config.yaml
num_hidden_layers: 8
hidden_size: 128
num_attention_heads: 2
num_key_value_heads: 1
head_dim: 64
intermediate_size: 512
vocab_size: 512
hidden_act: "squared_relu"
norm: "layernorm"
norm_place: "pre"
norm_eps: 1e-05
positions: "rope"
rope_theta: 100000.0
rope_fraction: 1.0
qk_norm: true
attn_scale: 0.162
bias: "none"
tie_word_embeddings: false
parallel_block: false
extras: ["capped logits"]
init: "uniform"
init_std_qkv: 0.0487
init_std_o: 0.0605
init_std_up: 0.0697
init_std_down: 0.0697
optimizer: "muon_variant"
learning_rate: 0.00772
beta1: 0.95
weight_decay: 0.0
lr_head: 0.00651
warmup_steps: 27
schedule: "wsd"
decay_fraction: 1.0
decay_shape: "sqrt"
final_lr_fraction: 0.0
batch_tokens: 16384
max_seq_len: 512
doc_mask: true
train_tokens: 94660000
max_steps: 5778
dataset: "wikipedia_en"
Each number is 500 + 40 x the weight over its row's rms, rounded and kept within 0 to 999. Layers, rows and columns count from 0. Numbers have three digits each. The size before them is the row's rms in percent of the matrix's.

# o: layer 5 attention output (transposed), 128x128, rms 0.0606, rows 6-63,69-127, columns 64-127
# v: layer 5 attention value, 64x128, rms 0.0486, rows 6-63, columns 64-127
# up: layer 5 MLP up, 512x128, rms 0.07, rows 0-12, columns 64-127
# down: layer 5 MLP down (transposed), 512x128, rms 0.0699, rows 0-11, columns 64-127
o69 097:514531537535518518487466510594517493500501420510519440504465477518474517482474543435459523500535598522527501497489500519504499497425440424504498535486436571483446492548473554540499568555523483
v6 104:471574526519466451538580494545505488494447489538558458508468499530510494511479474516550520438449517471501495512468529467492533493497528427615515419494540537508473482624523500486545483500453469
o6 112:540541492481415509553469458455538528493495514495444470583441465508485483499483508496537512559551490512469617432503492475497470541388446527476464504477442521555442543492420492485465531494484534
o70 100:519511476531510525407405461436487529432554503489527517470523473530498537484514438442477418453526509550518498537514467561540541480567470514478488520484500505430533464468604493536499475504487549
v7 092:514439501467540451478479618593563508533497520528537524534478479546445419524526505496434488478525506461445487498449486451393492541502524495527498532450543523497511510469521473440539499500489533
o7 101:408521430476496465501551499478507476526523518521485504461483513452451594443502487529494559467483493475433511450459565459528507613464473566463469523483515489505508494497453489514564467475514486
o71 087:574516529451458479528568506480510543492479537503520488526475503485556429501489505521561514520459450494513538584526511472489490403564480569554473490531452446432524468542468497469468503521537437
v8 101:448522412519533517572439477469482426520486518550498513518480519553536498514482516578477495504587475486414438458550529495424470447536625478493505483494461449551547510546524565453426527506482484
o8 098:508548572577471457510528480434500520509534412535535514492527472469451592452528482484498519466495507525526447512557575572506461439503540502514493510466493454466449498475486442428426433461443559
o72 097:517485503382519544427456495513474499443476532500494512475543536416454503613420533516482483521489443442429562488490440513535518525531430465497508579454537466494548510481544530482525512505476476
v9 109:452541499559507473435573516454462500456553492485563564503501481607554498578489459515487494464484506502457478465578481519457490569515501556486482567493475569500550508513442469416458505440524614
o9 115:512460428512535475528467498552440441526471478468511503537474529565515521428505506564498528524548596501586574539508507438450477428545494517484497505446498469570482505457415411510517608512553490
o73 097:550544556550447496435516556442543552462491443478464468470482498543524515517529509545526499476511433505481432474528538541586504440401504491517533461504505494416493461545496488479435468557519457
v10 102:461574496434527536504461549504484504513530524524478444546494523399513449535513490541488461556505492554451480407457521512545431476511518530490524507522487475521439498507576448512480465439495488
o10 103:532515479491486460454460477518482511505471490479551524371543465500466483516464443415495552553450477502569468436538482519439474497518485583522504503466553533513493480512513570573560433523522512
o74 091:514589566547563558517502522488499560425437465546484471556430539468487536519527567469538514514551490452528522463421512492489488572523444388447573519430475477482510564472484576473538489464509506
v11 106:448539527559518447471472553490561454537524470523497527512539479542570572458451540471564462547457548557512544515527463497420463497537483552519479507548485499533460385512556575562468450469545463
o11 109:480521487569569445515475592486475578424455521464450454458481535442537502511594519525546547514445467434527506455596520500522513447525526491380410462425509487479518454529485455488573497516557508
o75 103:517484481498396523406450508459495502506513478478599517540498457575497515504482499442464461458494579498522500536538504548513509514504471508554597486499482420530576547525578495471436516484456495
v12 101:549551402435565476466566507509481528489455486469507517369525487463493475460576497528597458460522457538487425511533457458508492483516522462583498493510514502512519561519514498540484446439563546
o12 117:483506477430470508497490453458509548501454468461468548527453535585441515498536532456499487531542409477538587473485537515526544561495516525475501536472499469434503475480464522468428473484525473
o76 091:489476501568485508546510469534541494453451531538583483487502516464498493458477436546489519436509553420427413501458488471496468434525549502580508557503541518556513514534531512524581486534531540
v13 099:518517542441493485483526453557584581513488507457544552481444545514501460545462509523530500511563560473582473514502482509529520445535502397462557492581502478487478446487532541487560519459500551
o13 101:501487482488435434485531509494565569475468481508484570523546481541470544440494512519514470527482409484487473441513486457501458489522460546524569499486421606505455549541476471484472508567498519
o77 097:514515483563528555490476525472439401441490536442549433505462523525549562484482510442470511451490546553485518585499506500447530592488488501505446527547506481447526454490496498575452451431538450
v14 106:483490438452456561533537494582480425560527582505466503523563516471519529463538462548471462454547507462443535522536465494489503497529447411500503431511418508485513503536499472559465519514508493
o14 114:526454551561568491567441511514489438402495547510488520528532510501497451507489541475486538486432530480495523572497436523481468499529567471484492499495499487554511504442491574451514480428501519
o78 094:468421482479527528477494429525518528588466510508509468442410533491494525520530514498507494458569409524551506499559540544519538465548570538550420498493527504537414510519522497446448498551494461
v15 092:491489484497474528567573536553428529449493525497507546536470489538568457517549472524514477525492575487503544445464507442452423456488462535470524543576552546514484503571434572485538502489440388
o15 098:518539523493492527502450548441549523424549556526441496534518499503460548531461523519551562425448464459546493429506491525495462575511512467581488505517511553441503476526514462577509441528472511
o79 090:532488511532575470504519484526485434569504488515504491506515502556506449562499511422510476517595474482503407564487501465560544492512523487405498469447567404578517465476509523487487481435562525
v16 097:473472444514515462566468442571462590463498471525534510536484529539502560468495528512500484484503492515487484447513494460579463536481494520558509426527527503491521525524475515546491507497536512
o16 102:550472493488524533395531477454486452432464456459584538488450398536538477504503444488514508518526500453538493518508556555445454526469480538427562514522455477471476501516460420477465467503499516
o80 092:473527519443510482557536516503472498506549512510426456523531480532480503431508503502580567554496529491570492525492516512478527396566500461500499543456495513520464526541469455498503492541516458
v17 095:559508432520476530469567479445499475479478519463476448537508534564437471481506465522429528487453462449519497509572483543589533497470568506456457513540482500508544537568422471539497448459485467
o17 104:469436524477511569551569538479501475511522505490564491449543491546415472577423495458488491543528472480566550512437531511433564470500484452547441535482608533563455459478487528453477561480508571
o81 091:485507533523488498489474533530565478476504527446422455489539479505523527478477520487526532483520515485516465496550416556479501480537565444454586551523426458488499478583532518547497495553457469
v18 095:530475532452459480489521489490473463388511527554446508487518523512536534453478436525440558468525489544440488449452465476476480484489477504515432463472513506594459495487493504475543520490498525
o18 095:524487446512496520463534474516498511554423509492487488571545524533526443543546500503485489527456434441506572511450453444501518389529534491473506523453580461484535517508514546572513524508430508
o82 103:501472557510499534479510521498531517411532473540472514431511456457536548501494386523557469517498505551520419481500553512478414572509447504453439548498508500494553452551508440504510515547594482
v19 092:549486495515540453459451505467451449458428473547531579523534477499533505446527588525527458545504477512522462452530538487536498537466541468451545480498502456401543454468504519492476497505514525
o19 105:355440474527443468407519548514546561501580489442529509413454487434524495527483434516586480538499448476533457473566515530538478498543513531531522541496468473526432527487458525483508445469578497
o83 094:495487447493521470489454509539446443524492404524519510546483479517531495526536565520522554452505545526473555519509428522429502469471463452494443366537538455475544432481531540529424533562503471
v20 101:545527504469465469457542439481410481468505542483454459482595531495523524590527554453527521504552418557530534435557476464467465526477539483444491456468520465560510515498487504536546533512467513
o20 097:476497560586498525458512437410449514529557488528527487502483466510458480479504428454483471472503556483627573557488598503512528505515447489509483540545545506527532459499489523530439515489472477
o84 104:507423450455478534507468562513518517463425485451550531524491535513562496519534559556522544424529517504405465496425448527521450522456474508467524470477474480544505435502428383472520446457488488
v21 099:442508488529557493482555477537489455477451486542513467461448551509479503515540453464557509431545543530430489489456495460546433505423526571545500445509493408577525516509514449454564457412517482
o21 100:496419526511442514523485502459542469530447442552531522528534456468477436489466484563502546504467505481494534506460503495471522540544481497489429555494505561474554489539398468483419582524605482
o85 086:496591541556511504441523449449469523507450474509484491587465611516536458495448567473542479457501502513486507401531558483535489472546503512476545524494505465480426506433566498458531466514502462
v22 111:443494423434479614556536444508526453446480487450548532509447453507514437475539574488499533508482463548528568462576508423607548511509456482477507487536518495508518447595528515470492528564545521
o22 118:516513589506460453488497542535530481493496484547438502496528532530525499548558573444487481508481454487461494435533503550525475451456541504514452501466436488451522472490492532529454502448523439
o86 096:519540442530478489516441530529391540476492485488468527462557535433539527465460416595543507446553514546489553602471530485501454476472501497499475420524514505520508514528539454509504477502466520
v23 100:561552494507449560502515480514498512427522479420512485506504483466503451484514545535549502462447487498414578543509431477484446504460523404520526509528517515498486472520507524555494522593471490
o23 100:457505490526445551495474567495555482553511520486403486466431525488460556507489452386494497497523507572567522444472544497468550499475531450506476533515501491492524482567576579548437463522501446
o87 099:529526472504539414468518471477447502476461564504537560512495482563476496500418534512500529540491486442513498547572523577464533535496492536571492482493446537521504570417529527504526547479505425
v24 096:536505514458484514463503489536450562516456523460464592429504539472455520513417554417475543486494507484446477504525430560508401459524575477591547504425501507500513499481473550469503506516515468
o24 100:482505513548571490489488540538542509519497528494539436522504548536520533491431527533479454522434531406582470508514588478550592563506407528483492478513464464512519470568494440515527471496491506
o88 095:518491483423487517549479461481450478514512546529514551520527499475443454498514539514511547440581427582475574480513477467460463400484486470498504536519504585521470563432519546503447468472459523
v25 106:465502458533489543426527532484485562483457522555486471538558494426573568416445536495522461453523511500492468456455546481517445494530485554486500572437495462431472487489464456432503517564528508
o25 108:544413506461524493508545486525485502510509488443530508500508482503464488556496459502466479545505477489506505461535458493540470444513513510512597442518491467507563507476533494553498442474487556
o89 098:499506496429484475513512535538530529554438531535478555499499527507489507506537519499494485511462451476521514523446526523457576540581459488491515438454553557544481521569488510458536487529533477
v26 097:511540513492518536509410543479472493539487521513517475471580481461489468515529547511460531514487485499427571513465499564461475481406452467472527558446574500528538526532547395492518507457482495
o26 103:530471498498488490486434452444539441492568517581450522459485555558570520444384525530506488488473545542524426437545559492497469560456500478510458466473486479514549436496596569431460473542466463
o90 094:531435498520511493448573532505536568489447483510499556536445519407504393540570544499503484511527473494520509586454396461563489494556537517500481527535442498504479551500481538503504479491480458
v27 087:418558537521483437539503509497480555534469534492555524499544585503504471513540509530486510447478513482474483489517482555493521486537556574380545534495447451507500522540490497546456516517564502
o27 098:557486433498430498455487460454477478499485513492573510510521435505585506474466497497463493539542499556474511580461509532541473573468468461506496418489499523531464532458560473505506530459417535
o91 089:566485588516539485474448533538503468478517431532439479538466446514495475469455526498491473448445450521521554488502524511500477462543558498490538578453545494468545486533533523480529564502449488
v28 101:502474508523549505483497560479416549490534519492610525459545495528521584540591589541446442447498526464526474540536500476432501522511436492564480493496511524523433456532497496469435483486519512
o28 108:483543486573508510451508481567478538534524477518476585510428512471529507406485407522558530475508521490524598537528509514496531486524551503460443471482542528531506418511451487493540500562472512
o92 099:488471483520521566494484539467547404498418495432442408500502485485457462586511557479471495539512526534456473462523471499478477496465466529519471584529410502530522496500499505517489439446525532
v29 100:465530499456425471519471499539439483528474555577510514431483483516472493527498446590509428523475524468453589490482577482536515443471580543521492500493425468456492447496410509522374465466534519
o29 103:487478467484585603447445465484516454505552517472517554495552503513495485460482477527447514575517455535488532440518456415502436518556449431501509510477459484530483476495562484497507479476485437
o93 098:464456522544495481456583528515518485478490539552440468485485488499472461494490536472493435391418550479496532546506503554494589457464531469467468585440538456496568532512470547539534528464544535
v30 096:513563572528509518505510525422511525411495489473523446551483466514477513447490508639471490511513507509461569518465534474505488482564508473521492461501507530481435562532468538515514521479504513
o30 108:536419487562539493470616467510464559562618538457550523528476490495485534503537446463505538558516540473556510491507460510488485481488516385492480470474436571526514511523480527472524537509499530
o94 088:489580506502487475497477488517440473518444443509484470468482543429489550534413521475506481467479477538567496468461460515503498495422522560526481576478579438409446489503516452527488444512524493
v31 100:486419459444533459507483517507527446535462491498530578543583481444532514564459509528478475544482514475420554451465553476555542480489525467441547529493483428509384525529440557506524505494528527
o31 102:460527433509528474497460494533458521563474508511411559530529515488538460423528520533528463447547461434489466544468534564537475453504464488566466489514465574512543509437471533485515528479518455
o95 097:503538519472479524443519544495559468466488475475520451560466513535517569558539479514410554498586469505499502579462478451498517527567497530460526495423482457508488508625474475523477452548451512
v32 094:423535517520566581460507470462472460546476492514487567453521551473546583461504477539500523527512579423497543529565457500554470522514542491514479502506489471540442516517512464502500483515472483
o32 108:490520517427473528511480451485472500486503493454519466504454489546492470525536536480522520460473431518465487496555473537484502599494452508559498450517482492464551435499555459506482634465429488
o96 087:532501506526541450407516492543524529548530480468496460493507546531483433486472519570458459475481566487512434522432448459518541475482555531395511571473551508480433553530446466502473498498497501
v33 098:518529537420485496483526469521499424484471504497407535511578479509474524483458485478499454519565509455466487477495580493557463529501508435511528537524534469513521488516525521485465411477477450
o33 102:458552505523499473528528564412509520566562487485523500514531457449504505484533563500495522483473466505525488464491506494467514471484420531547434511439447462495601459498413570457538499484454519
o97 098:559450525488516454412483496594504506529527515518490495527437545583517475444519480543527551502487530600509514541534433534540556473505526524425483500498454586540479533491448418501516533508515512
v34 102:470495478518514543553503514500499530500410423560463499432570446481435495494481405516456437583458584545502518503510515522576485469508455480496508502532502548511501534537465483512439433474492534
o34 104:545518462483483510562502485518458499548494425457594501517437616444537456561468576431526443547502429422472523517474509497480546442515478473537590484522503474489494424444525509483518502471549466
o98 098:480422572526557459501460511468558498512501561512547487474502475570502502514542417522487540476510530546532547431469494546519489513519540460488493570529477428509484529560484530490502446560504513
v35 108:435476497549575515533531482450479520517506471490498500477505557537603475497479500479430509546449463529515513564519499488512498460478526455487564469437431415453543512520538476576475484466438452
o35 106:545518454464496533587532522531497503435493474444516540504490453607521529490480528518502444500512501454460544510475492490469488490493491528501539492461528552579466520499521447467466525489495556
o99 106:478497559524477457404449490562503547561499447475539493519485556476480484467469494507461545500465618524562510439488405525489526515519519455448500422548492504551564568505425544512557479528495483
v36 094:502449545613502507529422488443459508450419437466492486511550511421509522526494535471515558446470484496514520482500517515575553493495524511472512446519505454537468498460458474507513408436470598
o36 101:464486487470492509497555486506516447569518443553457529500541425456486459461500519504537477524601524465551510592472452490503560505537482470493464478517478463536530580474468479494487560577474500
o100 085:540446523498439491482478453472529498458495568554543503487493502494447496599565519482534514482467498531547551491494515506448492514527490554500574522466492433511471527483546559481501530479483427
v37 101:492520446520535502461524381556533489508514468524457593441543466469452498492497490537444506542503504544475501500516554541503485573523371491498475454493460455440496496522460531506578510457444567
o37 097:531476465392514413515484557495507468504419434438503515506529545448500510513461523502505394454523522449556544457515496486530549521545528475499494534506512495538428510480530554508464535506563483
o101 097:521488535524473535483455578548490465496451460519470522559472566506622496552493440513520530470494514541428472530568474434489445432518556568511458549448535495489571466476475464482522470511445510
v38 095:502535513567517467468484464538476490554552504498547569469496503550513500468496561506458427426542571526536461524523531450512462493504501529483444434517500547493562493486510550542452431460486518
o38 101:444431445510522486458465501466469460511468425460525439552476463458544521518537507481517569511505569457483516481487410513445544508568461534526507466496464525475476491461493492467521429489535543
o102 088:465524506425437466487551475491516472437418484457477533407466524470510504488417508506509449425586496468456475516562517528482499482587465498490503512453444532545570455508489493476504617540489479
v39 101:479504414571521538503500548531462565508511486585470482443532471516510500460535487461477476560475432467498475514428547488451571428544549423463462457530599597518550466475499500566544505456543536
o39 105:592494561474503497536515493491487414494532489416444515502475463486449508488527467441536520514473519480468552481572523512466528562493583537434515553473502532491507492535475440444456490462488498
o103 097:447383477519458528504555515525473475545551451529540530485482492473471466494544526513433464486558578522481484531492508486465437471525398449495523473487453382505507453511543549491476498508475508
v40 100:513461541429475583488537570517553485510549514508561560480510518571496500506447584484507498462503479496476489480487516446479476456473470472456618528491431564483420488498429517527455575500476542
o40 099:451554433470521451501494470469414567443478514505462504468445561577568495435490484463488519534566482565466520515483496517534490475489526459547485570548512464507527486516456378528504418507503502
o104 094:488475516513564460532454496511506422559433521564464448540521444477466527480481471507473490431493530544561485539475524487487543573499422528493501434503502549450461564464460580476541522448510462
v41 091:465526483469460538481555474443568428515511485511563463505533529498432457482515555484491493546539544494458540430435432534490429504554538483473489485524559422474569504527477491517519454541467529
o41 097:523542508550450515544471517430480500528501474560503481496457455538537575521439419479472474508492411540525443511491516520460441471490511505522434527488479514480449492475579493516445556489530586
o105 083:551413494492542493545535511579509588524451580493409531609477540457462484526532476466467458548476483467540529526491437498483567506508504466521498541481460478483529522473505478497480460529497504
v42 105:438508598531439511512505483474545460519517550461545471499470510494476515507538438440481424473489506528529448512522444532501452508508491495496479482495506496483385512521424385527454550457504496
o42 104:527503479571428459521408501520525505399517486572531506499501398505547452524534480516500546500511467442516504544490476533461503519428511486442509521507431439505553459545532506436516460514589580
o106 104:550533447549598536462501486522494474502558595493486418463493459460521517410493489544544538473401471504495526504476527547482497496444511504469512500511461521488470536516497546556602504514456450
v43 100:512538518512505529493494444495474508466543510521538392523521513546496452533499463456513528560575478436538523488490615547520415475545529449520482432476532517463488444468462525428408506523527565
o43 100:559453462473589444456482438525479519486539592520527512529562515503492464511489499500471436455465567549485459548494438463510551528468555609464506520504555530536464500429509493548442579474464558
o107 097:508490513502527536573438514434459498475559460507422565444404460536403519505465491568531493452492472512525533437556508488530462561517431474476618512490509525520476536584534480495519466518486457
v44 100:561493490557498457488510478504525474533500497582485534522424475481520545530496491420439503502514500483541533492555494484559475568440474487435506449542579557475488465516490461456482500437452485
o44 112:416571481508530517512567409517536494469479486463515477492566458479449529494473465541552428519430485487537520486472469441481487514555541480581526540540454525533557522520460512496488548483509524
o108 093:563471463587566485534540547541411497512519530480511481479540518539482464489517482489454486515483470568546458514569563579484510423466491523498474480442523519496485445458545528494525486437464538
v45 104:573509569470488530524480463566480471512433476570507436474457472532547484462533543532573469508521463482504455425528433467553472478527541492584470552513420517505534497514550486497524514516507533
o45 102:507524494518514503562494439398483459525484502504553524463490439498451442546442521509452500569529501452526563505531502538448488443443444488509544464497523469498451550562451520566494500518513522
o109 092:419467484561517548469506475593469549491532489496517515510447579505493492519547438539470576520445509490493517488566534520450516547428456462563495481533505522511553467465478441504535530440516470
v46 108:538493472466519499474546500422431464586547502530543486573498502464499538477523456517537491510529520478513500470488573544507437487519543461507503561541540541564465454554512534553468465503475593
o46 109:474480473472479507450529445527518565530490539531443441510470571454475509470492501539450457507488456464494534518602448489502482512474516469487461496457494514478488505463523528423578489501469482
o110 092:489457547572479520556487462561496503447511489443463533477536505535477473573504544461521515493487478560483429472467595476549480544572526419493575505481552499508540430452543464559513564454499475
v47 103:526517465570477508462511517467537526538489501572532552498500514509462527542473542488448538474439457531469454391513435525469491520510490564526496519532548553478514433517487454565516489472551432
o47 103:549535502452542478478529532555548475470527522471531405504490576513563504411535445516461506477499472407535594490462507500504487460454487449465455532568462483455523421467451468551486501495549474
o111 091:475449472544510499501487583452471514436484427529494546453493430498550448515587506490528501476498462539480530495546487521449453470631475492557518539418477532483516527503532528549528472503449481
v48 097:477425500500490490543500490518518483539486473496491574545529464444575497448571447479512554479571467493494471555477521525510475435487523448432487549546470538464485556461500483530554433489588548
o48 106:455441490516471451468490514501469514459499446507516477487508514519439555533533545547478477516490505481429470579488485523456556542569476405521555502430512534510524487527582607482428470487526522
o112 110:581533544462467484515524505533563487515477550491474518501520487477547472391492507478428527457543485535496510457463544431555509496530468532539462520560486494532566456489464377458499498504468484
v49 102:458507513487551530567514473475488500446526554544567500464527539526445524459469517507550500563576510492416536481509426504579530528551479525490509486465456550424552475536554522444484546464528461
o49 109:498540503443570504466463515506509489492505393485558578516488435505539519475438463486525436541516526544570432413584522496489518439398584526459566519507541531461573461489472497513505506481520474
o113 090:509453467493395523479546524538587493535486511488417416464469507541511508468570486558452603427473493521513477514445555538509471520557459532500473408524549440564463470531580495491526466549406535
v50 101:516512462530407495457527488479495484501484583457564552440461529490497454501500449491513520517436495506471530556550555490429528531465496547448471523501519520503422518468561467532594508493539539
o50 110:569464519483544434474477535459492454498489453502482442558410553528495493482500516472516484518524557522514463490499491463486474492484512450523469552511542521588548476504471474460517524489520499
o114 095:447562505486482473552487413520489527506569484508560519502597446532518471506490444522498377495468464506550424502553535534496577512464528492496474471516487495488523453492511489518502506473456507
v51 107:441484498585543448439468536564459508494497473491619463431462487510552504399585486476469458504527549484553576519500473511524524499503516476507494427448518482515544503491479585534461459502536482
o51 109:536475539439472472498497400529530479502578525493424530525472525551484504518562480554537497492526514509477505499529564452558542480499482530539471476523454523500404452495451473458527571487565631
o115 105:405468446581507489477519551461488521450446461455506484553494478501445537431460585549466450556469550466536483553508503502455515500503512540466466500481539396480563515557526502469568494567481459
v52 098:519520526558457545528483495488496533496532482576545511518520490496507462482405448516460421441541495508461502512505510448487462499494544535437499404514514552472550622562532538505559474503484479
o52 102:566516504477537461444489546516493483497522575464471517570517432479496547553507538435570471496419550511500552442478498504497577481488534502532504465513493561499479441500544501461475568506473491
o116 095:452528503474466464510539468521613482542466516538513548506531540435506459447486457515394549494458501452466463548550531500577509490519494471472543551466542508421524496430563511476518538449511454
v53 094:439513462507479489508433465481554453556497537535527545450458496593475508497513569480545428516437477555532496476418466500486563502458538506510414499478653548462483509433554458489566475495515473
o53 106:534454483482462491425458563555368468505524541557458524478521484421489502515520508515542579460508410464591465444518548488473518533516501519441556508518535497510537424489528500506533522485558451
o117 089:481469431534530551539524471443577522484486451490529535431511441463515525466514426517459465471567540534470556509489522510476441458507497459516473456549460503485493487572451577534447514511435565
v54 105:446507461532482535444515476490423476493498475488496461460510505515513461538496540505516481531502452529571513450489458447501494525506553461475502548502528517445472558507589471464491522573433450
o54 105:488592472565491488544508563561499472483546572513528494436503448517509521529496490491482493483469506550547436517537578588506476450528481474528516503521476474520490394469546541474486505512532490
o118 096:499383544407495463542535460458544505458478463540434528517511542476493524532447488526492497472561489462489553481426521481504504510635505524491538496460510441515550526549450548562490517469491502
v55 104:523538501475534500470455553553454496395458481529507502504505535531496489498562533450460497562557551436488549543509566412494485472563406436545544551561499501527549486526515486539546449514478497
o55 102:550540546455515520539491415445520541496514516448431509565484544510443545485511492497469455476479462502483499491474443516552484406453447583479506506416468544567440517482515439492592506490518546
o119 098:419485474448450443479586429471461522543534456509482517438523532484523436515487513495500464481508467501526494534549521541531497588543574470471519472540543519493516508473483521459455497563498495
v56 096:494536537551515522514463495439491527502505418531482483484449484547586497488478520478513435462624519466564498431505518518462503515531497493527501498600516458517464504552474477532470517474527529
o56 099:561485431486419465485517484482554474540416430477482481457539406499447468500461485521518597436515465489451514566480481520507520518485480530535464477471481545445467525503523472423474516513507541
o120 102:521471509516576551551464502521419487507537530508549524502529568528518475515472510488431464528496525539495483468507534507508526439468458523491556496497533410504587440487608572499514473480511478
v57 098:504485524485487562512531516471477493504497446535506536559542490487550495486570484576422511479555538399591462492395457486492468492491458500439534551395527483492517414443542493526564437491459537
o57 095:408479500512544568507445504554514467536535477509517416466509491425534569438514537485415469548511506510468522532522418456473539449521486478505504551555537531476508535515527450489459582543533538
o121 105:513483443488468476512535492377492525512435457479573519577523545505540417518490576504518464563558494509516452522453520556481412553524503491440529426492532508523541559508503504453465525435446476
v58 101:500474519506483499506544563546462388489461472485479569547514425531480506470512482518490428498438433524497470455517548532493489518500539508589532492455518507559519465505510429452448424563498512
o58 105:395519461517503536454485509476518526536561504506582416457491457463439487521567432526530491490466526511526503531581511468460453460474513555500493447527489466485560478460519586496564500511565451
o122 091:501480524551522499523555485481569539488426470562455471446483584492523484504448538542591553549483545593506491498461471529487541506563493488510534585500487454531405499518536433474453481507458541
v59 096:485534511588477419467455552435524477513477503502500514496533458513434538503405536495504537506488474438485447506523463550560464443456497497526539509451540522446495525550552520459518501526529511
o59 093:507526476493512512508534534529519473483570565556521436515440497507515484545440512554531501522441589606459517503517547481470458475540423510492524372562434483537509438473551461473561477486504494
o123 097:544546496477482511434424442493477475432405425512487583443475452472462490518575465427473472561503498436499472432537468489523488484493576516476505574526450451547533528522492483468433543504498450
v60 105:500528488509478435479462407545563475527520536508438498519430487445469542458567517469536544535509480514516486496487517480460539519519435442533486599457523559573545445511471558477444537476468563
o60 098:545478507446530553418480543430505516468481532484566464513446563485513412491460480571491493457523437506543550460518477440530521478562518467570563469495497572469468533404571482454485531558554408
o124 105:507570516529452571545602409476528595502581514556448517470481448453488576492510453466508479553445436529515465519494481553451428499508448535446457452539497483517459449472462545560555486533496545
v61 098:420550442522529538452490488473428412527468463446526499525493483494494516575463529503551467497458517471492495493489593508544515410547540530480509485527551561553529391430465511475465526456509481
o61 103:424545558607462430492506495497481518522527478541532501504545468616533498452506558500488496484527520509450534464552457484448476483529424534591489468421484495465562508550471478483560460491513484
o125 097:554487449500486491539500466454433547524468394476519447460487531528519505487482499521518529548476483442621465473539481545461478510550479459436491463460543417525482418498462481508504500557522474
v62 105:514520473499518457502478513437578486503522476515437554502501543474465436481568533453540456481518498480555544531435570493550461509457533531432480516544442543469505484467557489449499477498547466
o62 112:513503485525494475463498555541592471507473444515552459462523475457563473518444483497508493474522489541405452446494529561468525477503500536494510478497505481435543487465515535519503498432532432
o126 091:457488495458536520527544425457509506466505501449471486456465515527447511492469567513452536518515540442578508485527502454439524539516448488518519491443508569569459513529454412538468541540479566
v63 100:543599466452601529442493487482496501495569471462486575480480502484449599513467483448503431535498569542486462511469526529415552535553551466460497517509501495461464478455427428513502585453525575
o63 097:525522441449517476558535528496475517512522479482536565558493573422530520421477521547496531474486476508508514514531485413549471554546497511528523499430495487475498499445533429503595446539480533
o127 094:504587509547510492467550451537502493496485541422519443504491472573493491486477505467516551460473486438489502550449506567530565468509508500485541432483534520509500486546487583555445562512430468
up0 100:442510485472468496538497560528514522472457520426557488423532485466457496482468502454485569511526543511469540528442534559408492492465440540518555552560538440546448491518560508464500409492462538
down0 094:471428539551505469484490469409491436525525545485492516473467473492478496458544488499474472497510470541451514547485523470470598494502541513457427483447532580564498489404477473429474519568573512
up1 108:468562554499543476521469465431454449441492481497475478475506432522507445471527524515509527516543454434449524438475535469545449536503513500601563531447507492531444513519520485495549484517524502
down1 103:586406438581513530540497505512510523480492525619486536460510505535502487523444490441518541423449527455492530496544436503494521434543568476419499501466463542486530477561461521486478460512501471
up2 106:497512533542522486498559490516504560501526464477478512425478487499565493567526471499471567500418527491489427466505546480472506457509484559512548553501521482451422485573492570407545533522490467
down2 105:504504447591521443560473635503475532488427469529515515487523489539452455456446520457487545543482557476502536492516532510489503537396541510560500541504494508488503528548486439484520413459531435
up3 098:480462502513440530470532537498572472489502475559440500561456456501484448487556496411477470520524473533554535504480434509496527462570521415436494433558484460520586505504495509485556549497525551
down3 090:406491523546550513508491438478492492507479445459506507562505550408480491481490512463551524448494516480438544421445552537504478447481495565485489540510535517504536501454494534545491565568493555
up4 094:569519462513504448464543450436433457521547505456521497510588433438446533504531493508459496532474481495546525477527537475454552461490465513558484541454509469482526493516497509545562528489503514
down4 092:500541422465510526551519555474530562462538461546511511443490552548538489512458509435547519445472544494467517525414536534555490474501470467472542451498550527437411471499495470479487472562455560
up5 099:482506501524535546529510524573472467556465509525507506488510577513562499506555520465475468544549452452472462472488504484461545516481483452508553453509429461499435499488472523515461441545510541
down5 101:492536532525460539469478435486504520419513508401405509450468535484533527489389485498544523535548558537484539587468557447554519516454491548464524511528515513522450503567533434474485508460510485
up6 098:487489515526481499531467498534440460530513544489497503486531542523458564454535446523451568529490482514435530492523537504515551481488513527441501455478569520418491488453512553420491461491516494
down6 098:572481529551501528553509516467518462593502448508500480547524492515592489474557512513542456510424443487453476512437474510467508452502452493535505462460462558542506514516479463463441486513576494
up7 104:498496510507476520482465527475545502481490466532592492482529511506496408449468480481524519444530510542520463422511466524518484543457474478523517488525591570460455508498453581514496513450513493
down7 110:406447422532514517500510475567440498525481475475510540511501584477494517548513508442525466502555491464454448445501554518507514456548502473487472554501467454505421532489433497437541483485468496
up8 103:454534462498495483467467506551586502450553501621525579405530454496433557455469393453540535497479476555525504486488471481496462408497460500511524563494490501539429537497480521451541454472497512
down8 099:479403531496550476509516526482609494534458583425522536464480512544430471464504488482456495520508503541485452504513484483524461545543511536601489508505349554471514507513542510463533497471527507
up9 091:539525524465469564500462478534563515445541403542392612444436486476498489488515482511455530450470507519451581482483501517504544518513434509536550491524456510507496497484536497528472424545534527
down9 097:487516500504526530542602458514480561493552454518576531482462451511510447499509466530499548502556523469525482527432525542457462467449571542545494505429468512504555410423522446476445510532471524
up10 090:494513450511489551493530606562532499576483461532483503441445548541492411549488527529510450502462567477500467552524428435566542484469511480538527484454417544520450559474476560450477482535466530
down10 095:509464548501508557474472467545480476461439511469514505456562491511536550426477473451500510494513466477557442471467488431487480473561399432463506476488513512482567477527490448513545462464544508
up11 100:575515496465524492522513475517507544552566539495505514481496468452524525481478446450551497511523463494537423518475414580487457502529465509520501510515468507506391399550531431538459466501522502
down11 108:464494452493582476521514495498533502451525494468452532511590474567550545467471505551492547487445560562444465427515515486552550504516486480445412499548487491541519542545435522490491556548424534
up12 094:439481420472470560525495478452478520521530440473524518461503483471489441502478483471489519491536549515477546480541581517448588476466399511508518510469492526452497529505434489474483587565405451